Weights of a small transformer language model: 32.9M parameters.
Each number is 128 + 24 x the weight over its row's rms, rounded and kept within 0 to 255. Layers, rows and columns count from 0. Numbers have three digits each. The size before them is the row's rms in percent of the matrix's.

# layer 5 MLP down (transposed), 2240x448, rms 0.0177, rows 2028-2033, columns 224-447
062:148148146142088133132104131125153093120127122119130132116187151124134149133127151126116131111120125121103110111121119127127127103122156112155162127110122121187107105097166128117117110132124134148138121128116117134139144080143147120117122073139153113154108158095098128127185119171127135091128095147139120119184141149140106098115137103145131146110127087114155141135139132107144126133208112148119102118179113107129164161144129096097116142136101126106124136208150139113141169124121153053131112125150117127123128106138134123191165130146201147138114095113125109107130118159153128138114153121127111141128118156142109088173137125141155070067115142104143159128100125141175150149103
099:113131132148098152146126119102114163147135114158116060104132160134127173126194155114137094095124154127162148104136176131115142155133134143095089131174161101133123135107159132127103126112163097089111166121087130074149131138175170134132138087144115100197107105120125158145133116111127120150122163114104121062119125096128175132090162104127087075154146133182159106128167118163168129119120125149140071102087151134112093138132120108157118160115118161121134147101121121126147131129143107141136085108121144108151131120127111122118131148139133150167077063126142161144091141149130117121139124150127111124182127135109162060131106141126102110127099142144125140142160068133161076110100
097:119118095121118145121146173119103126106142161115103143181116140096143088152111087092147107122137148093144136131148131133103162112117164169140136131127174124102117146155136154129143137087131172079135126093094098172129110123107122139128099121079121159134141130122123136123147125147132133166155149152171094157129114107155100135135108130085127136135111129154118137119133146126114139131142168143117156169120145127107162111126130130143087103151149099169146132126168140165115116159141153167120120136146140142133040103120193113126126148127140104081111144067099110133125116151087125103124153138175117115146133129136137116107148106104120132111066095113168113135116194097128144146105
091:121127108100097117096152126132099144154102142090119178101143104107112158150110128108174135107144098151127106107112173141184138108150100122129169163142131150151130088197145121145107100137104087089151133135088122137113142130097121116152154143116173123105113092125168155136120131120132114128124130125108187120151110137114121109091123089168078103120084121123144115155171121103130134071129110117111129117090145113164143142107128102178148116150135108172134117164137086116113145149122171152099118112105108132133111117110144101142103109136137099119131182123159101128124132093107159123088126125098130097083127180125101124121101153123112132167153134169141151103105113149109151090110
092:133134120112138168076121114164131132132108114109136138067115124134160146131143123132145155132125137144079161137126117170132116091118120112134119127109112128070101090117143129129134108119143112122111117100122170153145148181109138109112111136160137130122120111125094079098111082146171128156166144172116146097131141127157131141129118182114110124098132152107149131136099114114126081160131112135149162100161137153130088140101122118115151183152164122135129131131141127136125125127103106155130132129141192108146086094117127160130152119134158191127148132119092163131093143091115101134107123131121111140107168169123114143113140107105097128130119077167146115101132128090153124137134
105:154125110174125132105086136121116124123152130167138135104126146122143136146116087131169138119162162127160162114101120139158114121172131136107134148083124119161133161133142076128137113124135106135131137098193131123094123122104112141143120113150141090105119155112137141156141143155114086118117136098108097084133130167116112118138108160093112110118127141157105152113167139117095101090167125091113149061135147144139124123141137128073126134164135154055141071117135127110136122130141128122129140107157099132127131129113090106136171137141113120138096127121139137163108127135111114110122130133104087126134113159139112134152150096102139153101104118151145122171146129158131088115159
# layer 5 MLP up, 2240x448, rms 0.0162, rows 2029-2034, columns 224-447
104:095170133134150110139166126083127083070104123070098124136132133173123089081137116132135123145130148161142064109092165131140160130142099139119118140106126124119105157169133195134104125101145092155149157154126152108091145141171130111104100140114071098125144109170115084138116180146116121120123152112126125084135093143129130112128134106117126167162168120150080109143142150117115120138104169162122145102152106113134127112144133141129159145137127152077112080142098128144138153129158123122131160121091137149124149135130126137136084114133121129129123112103134146142155127168190143098099149117088136120093161100154100127124161165132149111122110138093122111130091197131150096144099
099:146155143141125155127082141127142136129080091130142114112140160122119187119190128177149142130123069155146131105139091152133157096110131100145118125124136119151142139127110148178129112144145159123124160106150088115151136158117097134145124138137159157138112146117121098163103126132158104126114140134093127127146166155088127090110141119107162114099147131112141095139097100149161099137129079114127104112104117117143124143094121104132147144178170113113111140144058143078147152118129115093103117156098117115155113165118144181121122107132112098176124099135132154132146139141131181148153108110104154172173104148156127160126109170118157093117097159097114155145145140084129140121136
098:150107117097139104165128145131174096162116096150111156142142143112132129123110140120112119112138163087100145151112115075133140139137106149141095133133141118099132129130119171129143127149149127183114135096153122155162073120140141153109171114087104146139152159160119106116161139161121112138127137115160157154121174101128145153133094151106153162114137127111117161119076099136079144175141099111142144154133086143091104179134144148114114127092151148136121168105137160120100118127168151122082082173156163147124108134130071134102147137120116190115086120130140105100103112133141160115113129160110111131123082090114119155159116112113106113086129114104110116109130083131135116121108
096:156118139128142155145160124111157108128118094140103106153126136134122112124125121076117098141132109196103137103101085100119125153098136170123149094106167085104155185132162092126100105138097155151127143134196179109100128090152137117119083108111101166146102165145084126089124146130122135117102130110092138120093133145099163119124163103119118153132124110118135176118117126162140104162116096125120118127136112133140121117169140115128131127116140116149138112110120109147171123130163157141078157141119094113083147105156127138141144144149140065144101125114086092123162128113153157137160133141106090149114108136110152126128149106102119147183115145077147116163096119168142154114167
100:117107127096169108159120150118132157158108180109115133115133118121131123081126160098144141127077145110154121127113147151133122150133136130136160129156134092120098165117146146123144111119158115147136088160152150124138177123131112085124135110123153120136126087146140135108158107124088125133109103145149136151118152142127179118150107088161148127153114161105158066141117117136120122105143110129130083136145120079129089110136141141125131107083178143159121154101128160119126130122144151133093130122140142145144147147185124155120078126105115147164133145126122092152160141104102116112110107116115128157092134101110114131107112176118126145127132135136123139110095074123134163159116
104:122165102107145135093124110110118125142148152135143112111127115102156131119142130099136143099133164144139128089164141119172130142114087109161130137164120108130120064156113139122158135154143143144152139092153107123124130140160106119097164127149163149125174150153132057116180154151113164148148116111148128129128149141106161149132065098084153109133169139135150133097108142141094167149170126134153109098142132127113095143172134119157150153150092099102147098140121164133094166125107117121113131112102166118130141148138146145094139140157120126127101041103105127128100133101082067119126078141111172159128121140134126120130140169111145120077132157122136124123108120140143139141093